config.yaml
num_hidden_layers: 18
hidden_size: 256
num_attention_heads: 6
num_key_value_heads: 6
head_dim: 32
intermediate_size: 704
vocab_size: 8192
hidden_act: "bilinear"
norm: "rmsnorm"
norm_place: "pre"
norm_eps: 1e-06
positions: "rope"
rope_theta: 1020.0
rope_fraction: 0.5
qk_norm: true
attn_scale: 0.177
bias: "none"
tie_word_embeddings: false
parallel_block: false
extras: ["local attention windows", "attention sinks", "capped logits"]
init: "uniform"
init_std_qkv: 0.0334
init_std_o: 0.0
init_std_up: 0.0334
init_std_down: 0.0
optimizer: "muon_variant"
learning_rate: 0.00941
lr_mult_down: 2.0
beta1: 0.93
lr_head: 0.00634
warmup_steps: 20
schedule: "wsd"
decay_fraction: 0.479
decay_shape: "linear"
final_lr_fraction: 0.1
batch_tokens: [32768, 65536]
max_seq_len: 1024
doc_mask: true
train_tokens: 572800000
max_steps: 12499
dataset: "wikipedia_en"
Each number is 500 + 25 x the weight over its row's rms, rounded and kept within 0 to 999. Layers, rows and columns count from 0. Numbers have three digits each. The size before them is the row's rms in percent of the matrix's.

# up: layer 11 MLP up, 704x256, rms 0.27, rows 205-239, columns 128-255
# down: layer 11 MLP down (transposed), 704x256, rms 0.312, rows 205-239, columns 128-255
# gate: layer 11 MLP gate, 704x256, rms 0.27, rows 206-240, columns 128-255
up205 097:528510468493490496522519520522514559501538465527445482488507465503518503531463492523509521477541506479551531483506536546517522467475458531502498446467444523483509501537513459519488520482501520492536502533526486526464470459483523486535500503493522490498463487532499522520505493463540474523503546474465487485499460482487528520482475478490521513472491486479533520513541476460487494482503
down205 097:544509522558526470480512439518465506501474489487500444497569496449503499471499540503531515505479478492514508509488488534446476509499478505487516502527490498528502509469479504499496495490510508527484549545535506509516559530499508488478508535486483531543463513498479523472453482474491491509472458512449468468541497500460518523512540451529469511540540485508499506486521504518481511468494
gate206 101:473528499529497473490494501507513502488487510460487522523507526488482528527548540547469501499526491537471519522525489493463497437458481513500480461473492507501521515445457467464479489494501463486504544564547442517458498478527463478510415487501471472499494514532483468493477486497511514505499516473535502480505496479493459507507497534505528514485497511434507504524515483472510486491495
up206 103:440464466468553488515520513433491447529486498470523501507527437463516503538501528462500474520473512540509519504469513483440509511483484505469508489520501515532516487519512495440492488496538502492502471517507465459496473470491505536529478453530511518522473505498524496472455488508501507471506496479539501495504530533456489506501454494506476495512544547492448476470516460493461511508505
down206 101:487448467465520503484508524515439502498528525502495511492500472504499522448503487493586449523483501526516471489522488449527516523500555517467508499491492488498447489518531521505474490479473522511490458493529505503493533499526504499500535513476497508510503534468478474511505539527485525554543500508483467525481503474519530543515547487516480491480515475499504510549529536516471526490453
gate207 101:501482503510511520493464524499495527486502510498519512494525487478550495463525518484491492510491498505500497493525452475442510548533493546460494469510520506479464509494508502505544508504540476496494514518510527543519535504510513517490479531461528472497512482472498464504529511533498488476510519480520513520465527511493479520503519471559521513464474515506513486547547470503515496483459
up207 098:499512461526516510513528535507513512515530509533467496494508522499479520490457513514471524452489506486496501480510447503547477506482543482461453502515545511523503530492493480483487485479489468534546494517481494523462479478484486462535528480502503524536503461514450552513507477481484555476477510534487511535450567467508510523500537524467502534462457540518459480491488528495511516502505
down207 099:498533515493495467500481549486519472508492515428491473492460484476539492515528461472523460483525480528498497482510517507495509498565503513494490490488506485511510439500485486514481468498536504461468508539472510481549544479495523487543482536460505478492461541535528508503465524505506510488476482481497524515511486487471490476472501502517522452529493448506478492496497505494494461497473
gate208 096:490510530502476510487489489520529487524526502528496483510552535532451507466483522512484496509520472477495527542515503481513456504511460552463513502453481522532525507524489509488505485522489500494526520486479522452548533517533500497467481471518490532524575500510491473529471506518552484534511453449510498491536459496546512520481509493512526501434475470509474448498478491474498499531513
up208 097:538538491503502554510491459560509517509533481481511545503478487495534533471541505505529501461494473491502493482505473493513509505476473516495519474533522501514515471488521507528524481486524488479469513535500470463506553485461529479510513482510459512494518505499507461488497495535484519519468522499493515476505524479499480556468459458487474525481478539501529492496485512484497470516501
down208 102:534537511566525491499507516537511503477523475521554519530489476487507498516552502494506511546509509450488490499470492465419515532483435545535440479499517460575523473470533495534506529485520473459513528480494489489542483446495506532519451508490495506449492478516497507495466482541484519525448486510503493451485531440484508517515504485519499527501509513529498484518489519526524491480499
gate209 099:514490513480569470521482488531460570523509498518498488477515502484507477516472449485507498456492506534473499522529511475480522470474495525537449467509527476487465496496473496513447525494518475478486524479483467489504513515468495504496503524497532500497459500515516458510516473467493468496483510536509511541518505559485460518536485524542505486480481523521540505530504470513504456532489
up209 101:496486493511512503469530470530521484503516537473467514468463504520489483470445484480480503496496554491514489526564482490494507505518514491514485480441508490499519515501477537454464454506497442489478493529523523525519527498498493464515502455533506465501489465539549528516493492557527507483476520516491490483497460508496449525489529512528532476527480486507563476491570522465527490519494
down209 102:539558506550474482492505492486542442481477507443516494551472461489475543514533552521502519476491439531532486528504461474451505500533500548495494537473457528495499472448510501530495501478502538503521459519538546491466476459514462487474501491499507496500520503525480526472479513489467464498499464484512468502541482521487479502468515514532447485522524497498492476510517525531494454491466
gate210 094:520498514501519498502534504457503537459518461487503508484503519478448537516453532525477514488532552499493496519468551482495484493489517485489502474508510485453512448536519452499492550476478535495499481538520513440494491488453505517501555491461518515527495504456506490506520519511520476560488523486480488507464510514469491512464524482523487555494487477495523501474533479513467494465501
up210 097:486474543504521499512551521524518509509468517485481459464515489506494517514541483460524490477523494523459494481518499502471512510493477497506492443432497466496499464512533484473489493479495455463479471546514533494550464517553506534485513514467516476510473529488493470505517474508451522474496510492502545540532495478482503535484505511521516515498481518464507512476479498471520522471509
down210 097:515480526438493540487533530545496522496520506502525491488485497526497512514502514504492462477509478559469528485504494489487540503490470485515474489484510495495476506515496532531483481475473490476503455550515505558466456503522535464521481523491514494516465487507492514483519500503495506471509498476477507505566489545498543509505438508560527505502485506522492528505493496494518545491500
gate211 101:542465517507503485500490489457557541512463495478462455476454522467524512455509510508537505524508465493492512521481492463522517504497518480498514541509509483505549486497504511508467465490494506515553499503485561504465531475521495513474458484472536493451489561463526506518507484495516476478526457521492481406507488500491515509498534477479488516505495534498480540537517534494539518513458
up211 101:483514537463454543521488484506486509476488460536510498534490510498472522511534500476484546482491548473529516517508495504494449494499513507505514506491471497521510516492533507463535516530482490453476516512480552481512484470495546500465471469494474502483462493522473495472491490474511491489468518538513496478491529474504507506500482514508493489432536519459503467532508486499487447506493
down211 096:496491523518529476469527524478504490533563506468520485479494505528504456467477463507506474491459478485494519502472475550482532568507447524520509506532527523500508525535467520556502538474484504540475505488474461460488508484512496528515461562498520521533520506473497504500505497477488491514486465535525530527478517537508502492495499479460503515528518493570463496497486552510472508487536
gate212 103:498538480506491527495508505484474498521513465492500524458506504528514498506485516436466487507505512511521516523491523492571484551531461524491516464513525480485554534475490492487521504510489500472522507531494489503494481517526518527530515505468503460510471536511501461469521501491503484532513512513503453533529529441531532482496525508481475540503527515538480508437569513510508496516553
up212 101:501501506492470563478505498508540486472471462456553515517500506476509517501464505494526508470454516518506504546521497477490509511490480505481530471522485533517518489485506519500501472497462522510547443521488482466471511468492527536483507510526484472523457524525515511515522536482483485522482511499505488499552470473540517478475456488509501468509474509496510531459499489519514478452439
down212 103:454553492470482533480498528502499503505487473507536529521464441484500516467489513509536467525492451533543461561495499490475533503520486539465512475549501516475528496519471536487529498462529502503503512500476502489448511485488522488526478513521497474446474480492545504518530504464534511502562533501506506531517535465496510464478521506532455525491461547521478495480514496484532476451468
gate213 098:508519477466518506462502513523502511507519481502505490463506495516518507472503559482515508487525481506473516491472536526535511536471506516451499457478511446468520498456495509521502547541515496499496521522460478423508539485467519498528533506439514526524495489494514476542503468499475479490504486481487473485478476485527484538492488501518458497531509511503530481487513544491514510441507
up213 098:517482511497499480462523528527457498494516483466449453534498517564528472516534497509498511528479456470504442489508492502497538534514519542497497513498489527540517486541474521491495460497501525557520509510491522509514486521476520526538511434477495486523455433509470481496489486519483508478506530528465522500492464534485501541512489511534485482479480509514516485549457498498473538539539
down213 094:465505507532505482485490472556519484481448491503494503468533505542525489502531471492526508492455524518538510506479468475480509526492486536484496532481520526457488514472479513498522505492508431498495549522520482427511489515549505473489504493513521489518537494522481512500557493489521533502514469484452458491541470448489457529519511543493515509534518524527544490542462486538500510564533
gate214 100:471463483490527494496524504526476476454534524506503496488514494481526506478501541537508509477495495477499515507529493507484499503519501513487494504511448511522462513529517469527502518493523518467503504487524483546542521499512503489459494500525433485465489514482489473472508503467478450527527484469496490479516534480512459535477500477507516475526513508465498487463468522459511518517521
up214 103:490512514480493512491497520485541562489503509483509482415548452491518483510474530490498467479488479520497512526519494499542493521474512488519492495510508508469508505500533540502478526502527473453525476506470468539521476504477516549486472521480530455457515516498504520507494483510540479484526464461475495554509480470514467514454502533498459513540507504495492494537492461504498502490522
down214 105:510518503519460543498488496533488499485532540470460503507523489520502502497475496519474478473492490525506495507536510516515491488467492506493492555525508491502476512489488482514497557487480492510451496526516483493465505509470508507462487460492469514487457488464473553530470508497494538497481514466501495482512500519493478529531538478485495482512541451587511538501513507514486469538516
gate215 094:552527519519476502487516464462507510465432462523507490483496507519500475525467510497494517486548451494504453464493531548487512495507449533529513487533465488506527496493497557481537539481471505498485503465492490522508547501517477503493491474459512520491504473476528536496522509491523504497510500515525473475491474517522483522530516497521488543470489523516470548470480523516506504507553
up215 094:470500481470481462511469492455484466504500469515495452498530458507487506452503512511521511519505494500521486549487497499493498500483544493473478505487485456499470539486518495547537489502505465518513547495482531482520533512562475498547534465512510448475522487495515489486495522520507465471550502498491537513502532508505472490543512521531484493505474481468510456480515478489492503515512
down215 093:535526539459508492470482498518490501471487463549537526511481520511509525521462481484467528482475502505542519493472488509461526490481474454504530503474493496551515507516485462450483503529501472506506520510519527499514467526502477483511495513471487471486529527483516534564447498477518561495495521508492532513568502493526468483514539534510485509517515459525538508537491541514511481512519
gate216 101:494501511526512521517487523554494498504528427471525489528492531538512453460505509504547496510532487493473528513519459570513489473523497500530492500462520454483500528497481521474504485490522511493500485500496447481485485491466484485500497520490520451506478503503530520525488495508496484468483509458463491494512443466474518496494516471491517468532472519466518533506518519501486540464504
up216 098:514500474506530544521497471461526506495532518474510545504482538507542546461518496476475472503517526446502512435472476527520518503495495497469490517480499553487508510523495477486493541511488517503531496515444522535491478541522454469542477515480468550508468564493494497518518445470559522499527489486516549460511522501495455503531501505514513482528480483481503487515485480507467561470521
down216 099:525448534505494498503504502510487512524496533507491543486515476530575503472502496491489521476542560515517471497503523480509518522516497533480515519507496514519487481497447490467518478544518492502492514492535509507492511528504502536522480499464489505475523503507510517489455522520504467535486488494466537546470532496514520498504474463496492488532484479484529475465520522457501494551514
gate217 103:467527494510489481474468547511515494511497444516502489461493500515486508545492507537523500536478504535489508500513497490503515523529477500462541502458503501487487529512517496491468495492487474518503511522516546523525491548535521504539493535483537483506468509524521535493447503523499531527477477569549463493510499491462489509457551514478506486489517536528540488474477520506460491505475
up217 102:476523476491496516485487469550479523535510509485498511516501497473474480498501546439490520518469515447475517500466439526492497523473527523500514466509523458497475474498471540506510538515508568513475495523489489513503507450513515531526489495521498496513566477463495511476502455571487494538527491479488529483498469489544473456461527486528513530519484493490521557509521496477484476491465
down217 095:510503497527529486559504561499474476476539486544492434513472531476494507482499491515502506518487521575498492496537491514503493515501486490490510537514510500500493474482545479558533490515513496490551516473506517498471450516534427497514514477488503503511500497517466517510543551505517483466455496505533484452551473535509513538495480493502494517520515491541445494466438474493514491492478
gate218 100:482499483487537487497472445503530491522499466475510464477472511532441518482487490478533447521510504497498494512486455509495474478469516514515480553463484551518480502481547490512513515505525498483551508487521489517498498533492529545492539498446491505481485468504520517503574511504509518532540542495532508496511500483457542464516473494535465520504491518494541526468513518499494482494443
up218 099:534524525524519487501469442501454464558506457482459487561516479540530481502540499472499460449437505554477499437519486515476464527529513491486507494495511513537495523510508476500514530466513499514479496497489491515536472509464494502499533500511472501516499509476431513512469473523493473540490509515486522507526514475476506491519496489498517492511469524494487490468511547543500492520511
down218 101:489534494450528470526480494460479482516457475479502488503480523535489525494512495486505515483483521518492514495516508446481461497549531513515473463505519516495506486469472473495475504502522561499520517464490465499523517503497503523527539486505504523480492468531565518533515468519456457480500540475477466475516502471487545457517497445518470505505516491497488506487544497431485490526460
gate219 096:482505502530487462486519541475524510562496507493520541522499506516528520486539535487517499486491514500464512540476483509512451510504537499508488482487491465496449500497509493487500502487515498536496488514483507493518523542539501409492514491534496487498462503500527484527495470478552516494465503478470479520481458477459502483538491497566494475463480499508524552516455496426504462528473
up219 100:483465495485449490501540483498489552507544526511501498444521498494518496463511503506503482504466512480481570503509496489497502507527453516465538524508438516552513504540530494486499493518475497473524533486444475487469495502486509499469528476500540567504470500511507518486497489545475472505506504525513505565530496513544459496507491481487503503516489506490503480511493464493514518494468
down219 098:535533478467486494513518507501539504524506533514484503506537517512508515479521530446535461494502451484468512516494500486495500514503506506511489489543483504536499537516486466501520557512513455542531537486474492547504514531486471474499507474523516460508506481480533519483511520496519479504509501522494481493502473499513436490513529514535497500485512489551522515490478476424482459520489
gate220 105:541489503514488520513512460485503477471469498504510476562510458503504538501521490480500462515510475481526501479531504517513526508548495553473503501507503482562494518497491520457545480521524513493506513499491506516481512568506503481485474489476533524434509555485532486489494478471505522518505482520518448496531502496537548522535478527517560503536508487511502505495471508521487490502456
up220 101:478506501491516501466526512485469492529489479521516546491504466505500499513482503512464526480457529537529509496484513498492477527515505479481500500523523477455469494558463517451500480488494501499504442467442537501487470496495426528467529500549506526490469559496549507465495517533505503482505558516528553492518490485524516482534499481481528552476472554511503478470524503488484481531495
down220 101:518459500501512477504520475492491469480494540469520459500505481523515509518517499456441494523502485499508530511509502562506476479496450515480485565489497466518520492505533543509507493508510548523480548528504513507503459528489489521478498503476516515481469503484512504537507493484518487545464550509505509521535522503536523480519470509525531535480534510500525520548476497503496477496477
gate221 103:519467453472503458536485503542501475484465529495499533459480463502454498489499490486524512480478502490515457495490486493501491534516511512461491516544526505463467477553488503489558485516525499502469539458445526516501506503508503509485453513486510540506483484555506495479484509489485492482486517517470541547547510499506483500494531495511464479530470503484515501532510521488474477501473
up221 102:480470501491520467508501523535521502548479468483501452560463488525506503517516449499524546500489468473474550511520498511520488483474519487505560483532518496446554511454495491496507517511493467492530480475497484463503531468491502469485510554488487513470468510490450476516522528516495487530430474512466498499470517451498482515543514529493483508500507517557472475518466439484505523515545
down221 105:510491463467497471508476501547485508556474513516520502492520500522501462490499515532503511502489459484509528506485501478485494557524477528480514512548514475501553468499496474437515467516476509494462523517516510499520466510478521490519522536490508502517523503522514501495494514500466501490464545481478503527464518507525500436497495512480493480518494470502558497513483540487486556499484
gate222 100:518495472433513484531533486514490516527466531503487528535483553518495549495525503483495500494519539482482550525500475540471502501475469491551503513507479468484483526494561514508507465494498474512575499530510501534490527492548535464499470482496484513483510506525489488484491488513516488547499466538508540459481474532482511494508519548540478502505510537507493513515482487538551458490500
up222 101:498490463542479540467501489491479514542483464523507482494481512522507485506485475524534564535507483464485507473500527472467553520500503497505507480543502531510483536495501520487505526527462509523476544485489508487547466483484495533513509546530498481489523520487530478485512508487501510536485473574500500482492535527541528481472491510470514503491525482508471515464493490531472542490516
down222 098:527484464523516497529497472464507492486490535518498487486485497497492511529493496520574475509488520469494475488561523509474490478526514500490509463479491501527514521500536496515486483447496520516488469462587528514490504515496504493538524502496507524473505518490535495458471535503541519503506527513526482502511497462485465544505489520512482523499525523519536476482493517502494448473517
gate223 098:563496487481498509526545501487506502475493538475502528473516482505517520483482561492491498487510514497501466500547446485519489522502516511505425475513492469506508532479494475518521494531500463541500501480521539463487439499472472491498506499491492479532483519490510503488502483525491485527523550542500494534462500483502458522498488524489532449500518495495502519532536454464519484499479
up223 098:478457486509498524549527479521523504527486484501503506531513477487463508517524469438504520476488439526522519527508520520498525479491479503501506485512508500472476427477504498527519494503496465478476484478534503478505486524503541505506489491465528480477465502480483444475494490472506500531508465500498484464483527517515534477528484449472510522541507553510497519494519540502508522501532
down223 098:550509553476482494539522507488530467464533487517495531490497523520494494510454497494462523519515524517504538496467481537538524492501500464523509488463525488536519504488489491517515531510475493536507570470495487488489530526505480529482446531475511519518521503492526529513467540479471478502509550483486509463539496478526499526545472460556480491466502490527523533486512477513512534537474
gate224 097:473492500476490553489534485491474468504489447537502517463481523527502484502510476511524501481520503487504487467502506537535454520504491424511500455500500506538487522524512492483505483479497493504488502503552467458492535522567529463481482550492548543493474497467527532474527496510509505457525463520526511478485497509511515524472484461545528478494543513524489495471529487504503526487483
up224 097:479423473548458510479505482538492493521486475523492471498527499468500538537491513512523468494512516466524560536485494534488518474466488505513500559479557500522503525515491472477489498474517458537488483487507474529493486516485450427507505481542511530508488506473469493480459499468486556466456473497507517505502525513532495505476496514505508510492497524453490495528473493525516513513528
down224 096:515517488472493495490513544515504459488493477500494503499519501456494520471489497478487470440489476472495491560535497488515479511499529476439514510487501489528501516512492507538504532500454545497487529528534497502500461553523515477470491486477529506484475504469493496473531480531490453500541506516510545503481483532492522498536469478474490509527457497458557498497528482492497480484494
gate225 100:532483504523522515480491514476454510466474535469506480530422455512509484458474552500505526511516488474474483525506512461532476499476471505517477522480474522510541489556488523447455481501495478479458510507550482471517530513535531520473491530525510503497513472464495489498494520470525524537485471508494491486523440514529500492507482501505488501519503487522504527513471560505479503488515
up225 102:539487518530501507474508471447521484555486507498493517545516486549524497508491504519475517470505531519511520504450514514506503489493508486470477543492488493467498508482477521507516489490553445512500485534530485510518538458519483544523480513502474481496530522511524515566512483527510472487495537461502522499516495518482502489518453552468529478474500505507495488543546519523484498502489
down225 101:476484532480508486480476513518514507499536495554502515553505523465490470449482493514453492455497511539543540526482457477452448479548481493464512469544514508512526492524545484524502462496458529516511492525459520538528548495474492485546495507501505536498477528488494499526470492450517475490534496505484524469509493533548472462492534486535512485490496501493504462454477464523531505496488
gate226 099:504476553493524494499485500497461514432525534482482496495489504519503491444468491474526480495486472512510473500529492483449456489443540482519449446491514510519501505484491517532482501507529472488499478496503469459504480483485491447450491487504526492512516492526495467462507545502515561514479482511521512537508534515446494493489500482513533464512505550479457539521501470514526507531488
up226 098:527501472526454480506472487513484533451476505508534477475472525536539497502498520510475487497551482551514455510494536479517452501503508498504514514471461515492495501523484516528498477471511507500437483485479521545515483450513522523501467452500505484547511491521501503457490472504481509474515493493554498480528452543541479555489491528456467487494453485558510545510534472531488499498492
down226 099:505482460541458497468494517456499474487494508513481486505524488512517503491492499525480520497532471527457473518547531537498509457497500515522578483473484498429558500596451531465526516479514543520456512520512525525491478487489507554531490465496514489503495514534501520501498498469489513536506526497518513496501511499500481527476477503426456534490453490511511499492488522517508493480453
gate227 102:493496464521488505504487496486505498485482514485480500484454511484467462507548508532494516538524499502478507498503479489477460497520498467509483533512503517497507507511515489517504518455478449515530516538533486513527514483454493488530533500504488477513549496496462479498487502494518498521506498513519560500490440524513515534546503554477473475517486469462473490558497491484461483553554
up227 100:533505489497481517535521484505461470558513546508505487480505483500479485509556529498511535523493500533508509469489522472507521473525506538505463529497507526523507534510507486548493556480488486506507472527474463497537475512500473483516488512499543532510478493494472527511490520488574478482502473479526472466466519504481487456472478504542492493515507508554497483506492528477466513516437
down227 104:494525501474522539515449523525540509483533515517514489527499477524540503499483512474526520489464520501504461491481486530498495531490487518465476483503510466542513475543500478481485488475490505515488514533494504487480484487503538518496493459517493496431482508544518513453484512505515544476477477458498496498501532510480516523495498481502520528514471513468558520480509501520505484483479
gate228 102:505537483475491516503509481517497488535534456512501499516556544489522491490462496522465469513477532473520478496523522525498486478446485503514520493479485483499506491459490493481492514497554550549543459500501490472500473506480535508482479438493479492483544515435512527477487512528526545468510507540509492472525544539507528475534449467526516541520489513482482484463493519501510514482532
up228 100:498534517455451539445497501476504508490478504480508541502503504526508481491496523499470527491484549481511505495488565493475429519531511509511516508533504478500505488506483542509484536535500501459512477525477495509463507469500525473512505523523510486552488537491495513478468444485582492516540502486504525532505517487513530512549519480478482477501515501462548537487545469495511466480552
down228 100:467503540499464541470498487516472515504484484503491500561550507546487528503519514500497499537525511526483498493494508488510506494466538505515505457529522477487484496489470477497484558514531498528511485487491515467499505471533531507448464535509536529519498535501537479496500493507515495515484500506478518513528517490503554479519486488493507470467480511460480534474536511490484498529497
gate229 100:471505452499549504509495448486505500494503512520512504531514508481524477478511461485520449471516494484537519513468457529558529540497506507508506472502562518500475485467478508467452519533492524498521483545491502524489517509482458490487491533500501517521501482513529535463507461527472443522495509558500469495509508481482521488523509556544514520462505497474494553477528482493529502475462
up229 100:482497509520443512487528496462511521524512503481535493455539526472486472483486515498514506520503520541535529505498526500470472440470471503481470494450510526471517478492516512522454430504483531498530443508474524460520549466475516488472501552520483521506503527463549500463480515539525514503484479516464546482523540525450524497525479515485464500497546513517478454494483512501445534509532
down229 101:513501513485554539527506465483529497549481491500491446488491506452477474504479504507550462485529542509508527527464509469485497515495472499496505555516518521495521495509487493499443454563481545462517481514459532498531511471485509489496535511538498523495486503494483507498483483492510486530435517515523555508575526526498510477514505511494496492466487504502469490493482496483486503488504
gate230 102:510477471484535511497534525550473475528508496503477471425474497491530473476466542513503482512515546536513508507494460514505479500482506494474492503498478530512537523494502526507525491502493483495506513504527508505507454485515514537480481496509559508447489450504508457514513549469517510557501486477513482488542497535479528509520511481543532502467514482546520491547491536448517506510532
up230 103:502555532517518489532497482463518508491547506513482502482494507515488563493507506461497472514501520508544510522494508476550503497549514490446503484474495510506521508510440499496504511460516504519502533551544479496517478503489509549497529511552499469527505502496550480492467511538541533502516469466485497497493518452488489499469488476472472507470486458470480479482496495489494517470480
down230 103:491547502520524534451497501450544498521503477546504478499481499485505527542470472490494500515503505435501517458485499506508497498523486474539500503513497491485497561491505499482513522480483485484511514500505465479492508459513532512465520471458489490521488507502517484464484490500523491464490498519467498519542518508518482492416484529504525493501546459505466539498495495546513504508465
gate231 100:471493519510529515511515478493487513464506518463506511485485496486505450471450565485523524483506482458557529482494493493502524488498553486495514457502522527498494429498517461503503492528517530476537508478473501499518510514521497493476543438456541458546448477517480509506541476528504505530500455475509474496485486504506505501497512566506474535547497474480494512475504501540482510455508
up231 096:492476500525526498497468479503494491489495509490511517476489479475550506527502472512499493508551541509467503492504483474512513484524512507477477542505493493539481474504547511492525507497499500487476521538525513482491494553512495473517520459505531485463491483496474451498514510492471503493491483521524494478518491498546505531513492507441517466570536486491486499489533449513521500461477
down231 098:526474519522504499438496506431487528513527515510483444550467523505508502468510535507461497491501525520501460485491503495486482525481485501548486506533505465468534514529455514497482514484479475507472417512495482470534478478495467511504460498487509532500507536446507511494472471565477516528502494494475563498523505469452500496512548529485506499470471513501512532509518498498514491487516
gate232 093:476494497504543527499480441519497450475505486521484521536492490547476459455470471508527544497516543493522499492517451504482531523498502515502522511510491464515464446535490501502505496520488480537541521557528514502463530504531499515505505478489490505491482538474525519510528477545522520520492494473511481498543512481503526509462500485471498472538488536469530467493498437515481505504464
up232 097:479537494492527528496528510491545467505517452476535493496511510524461474528485512483479502503482529541530503486511474488517529485481536501466525498500485505536516500460468514512503479506476501503465517482511516454514519526513520555498495478495490485535492511458557492519515499510485559573500439523539481484504512490504440491545509528498482477494505467541480510525512531502499500520539
down232 095:479514445512495516462518538482544527515522509484472487500474512529497520482524485520492560525529484511470518521517505453491466534438490494480479542476564492485515497453488520504501494512473524488541452513527497530507512525517538527548542527494516492493508510501505504543483531499532526503517460514486524488475478518544490471477521503501507503459498486490483501460508475539531497495510
gate233 099:481465492489452510485476486507463495495514477499497452531491509488494524472525479535498532490499487476555492481469467540534539495466533475494549483505531479479478485492502474485506515506466548504496464505485554485538509540472515474509489501467484474529524461526506459488507498498483496516464477510513499556533504465534528526436524504497539500518486506464470460493485489547512503455474
up233 097:497478487502493512546481514550512487506489496520488493502482491528504489490505530494488512505491451542526518522535468530508504532494486441510492522460498484477531506536503505516515490467505522501510503469445507498505518492573483478453569490504481516521532510515533509486502461485498546484496477489500562458486502509460468456505488452534524530500442487451487521477466504503436454520565
down233 098:484528526539548530472512492527490497510534511512505491522485462489542507460506473520514510503452495518544500463486513553487555469521483530516503460526524504469484485487542497491514519520505523513505511509579504506539524496482547464506506514436496491516527483519513490452505518530488501501481479467507472558526481494505515522521517511526500464503474495498469475524482466533499515522507
gate234 098:458504542502501461522515542530547448486510475543521496500473469524522450507488452510468517465511510480486464481500522530514540505515558493493486456489510516522505485485473523547497510463443477503482501509482490499492516505506474483465536500541489528473445515527523507514461514497473537466480528518547540500469539513481505488520537505533478484504466498435529495484522512536496527503490
up234 098:491532519505530524502486485487480510480561531541461495491463511464499525488493506491517508507503543489509494505533424507490504484490525526466531500476432487512458518479492501526510545515525494506487511494507456492518458478461472517500503501500474453501446504481552482503494466531543494516458513493486472505491511476516512578496469523508508479509511520548548526510520488496559514458484
down234 098:494528508503484525487488528498529540454559484543440457512449514487531491502498475483499501445475489504508466516492506551489499512458488530465503455479514504489511521527483507534453517526509484492464524516529490527481453477516514488467490530448521482498495507496500468507524502491516489529482504475459451490511478503486529519512541520475511450515523519513551492481524434508517484502485
gate235 097:491560518501495541491499526488532518502505490540519491534507489514552495508495507496461492507501474478505483494506525503473472460530521523493513488500511545527504464472465540450504478522520456484503490503522443471478475495483508444483447468496503517515454508569530503519462532535521495491480513446523537511488543496489541499510468499496498467481486481484473480489467515499489524507514
up235 099:490505490486533481518439499503483516507508519500548521511500468487506499497509506484508487484538531520458427511510481531482466537529504487519475488468519472501508523521424511509500539520519484485527490482512487502487476502456469511472488493470454499510532526524480522527481489488497486433511508476463526511521506495519511528511478521516438449521495512457529548508457491483530470518509
down235 098:522478519528534497520501514496516585520492505506491464475472499524510513553449496481516470490459474501543515512501480489488493542531487512548514487507493575512468541511457497493505496516444509466514505482518491504498512548541532512495492503507555508471478502518551460483487522518508515494527483484487454515523528511542496520463514507490471557501513542504548482535487508488487489501500
gate236 099:544453544504506488493517487518475473503549520539481485467481511502538528505491557495487460532531489522528481485473485523540506515540505507518444561524492515480498491434494496496508485507484506506518450500483466467533522497477506506501503512465490512483482544488524489510524520502508524516525540488507515447482499518518507459547492498513532455508525517508506492498533533490448532471509
up236 102:542512463498530513490513491512497523502487492467510503474458516510507474481541489508479487481499499519454490516526494542452494512519447522486504509487518494501505485477502544516497488483506485500476474505499550507518463523562495513464501444500527492518493482453493509510496475500500452496505500494513510478531483466508535510485515509510494473490523478481448463492538512503508474532548
down236 100:488495471515489464494493516466481515477507494480528525503548516506509474518541490494508496503479544499488556517500529455489513525443549567496483471498489501495506478529489527455526508460498535506478525534545476533484460484519493485481535524538524470535515435492515518509511502480476488525501483506496475496521461497521513525498508523493491523532498527477481507499455488463497481489474
gate237 100:489547498506485514473505491512470534511493487514477494477495517487511477525500540472483492486493507501520520507552495476508523488508508492469457518482468491526450445480490510496501467475495501484510492496507451486482510488534460524444459500459483487504455500488519512491513484508526492491478533472502532479499482508567486479475531505507525436467498529492510506509501482530506476500503
up237 100:537491475498518479517511494473519491495526507514477498453518508499518477521519505512475507522506518478528565489517441490547494509489484492478535501496498512517506508483489554478482501513513478477509513488509477483499446506546512504531437495465465477490518494536472520486515498491491513502498496523479513505467500549498498481471507448521509486480525480518485540461479501510510511521492
down237 099:499457547508466488500477501520490527452447500455483537520508435495502505514484512497520527486478495541502509514498479491543493519520512529489503494527514522523486475502527495502517518489511506477529507505505490487460515493534453498495478453537500514520506507523543513466484501512490490510497515478492507489475516496481513464522518475544505487530511463464472484503487501528460487489529
gate238 099:522500500525487515543477443492485534468493505512480519528528482481486522543518480553492549497510496501457483505489514510515508472503516479444483518530529438460514523562485514487500515471504469424513487510496542513507496507475481511506541462506522499539521485525503495494483520500493478455536452524454502471497519474497495470475505515486513476549482472469481479491486507484499493519522
up238 099:492508546514450475483534512472526485510463497508547474479506509520512498475453561502471502493556464493524496516500550530489461474502478539507479515508479495493513519496486501501504486529490522517507493464503470519504448513488499505454472520544509509526521532504519480503521520467471491512420494475489482507513479484530525525474449474457539533483497486475525525519532468529494505498488
down238 101:495528512513528485555499486480466555512531480505478503525486477458470488513519481519518513480487481520541503474464469459488514509488452483556497482525491516522495521445490508480518499500471503524527528521517494529517471458532494528503473548513511517547475501542516525480490470498521463496487504491479486510495508507501499532553510444478481527468501522463503523510482501504481503485514
gate239 101:512531485528511474507484541509566488486480513511559526435522443483516504554509493505531462475496498450509471479530499476448508518493518458497463493519491525493492499500494527528448518469498532487517514542480483454514516450498537524518511460534489445461503503489531515474504460492506522502544502505489492537509494514499528487456488498481482477503545457508504497529524526472488521500489
up239 103:493506486433486491487522473537496519517454515489516483544494456510539483484482510477482464523495522511523514495496506546525500486513515545508509510486482475514489491504512504518535499517479459501504493438475519472487558503515513460517447484501490495498480471445484508537495490536478492510477504504521529453489559534502562460516474446492459481490492528510534531482499468540486535511493
down239 100:474553489492536472488523537493562486480496474474512489483532514490479491505493457488520520488490492499511541519508520521525547538469510491471504525490525520508500461545481530505487501508505496508511471519550500522525479478478486502501500458475485488559492491468496480518505526529475518495467488439510467483519469539517533540463510489463521533537489469501525480536506488498494499507519
gate240 095:505500511472501469492494518457500465513492485482510484472518542527474527488461502462521493491524508535481505502494504464514489521489471532514499524535508480485503511509513464528467504541523528499482536494518510503472525496505473504531450477496534467472481450485520492540522506476514479514518497478491478484478501502487561531560525483501502470475479487519474547517505531478448482485512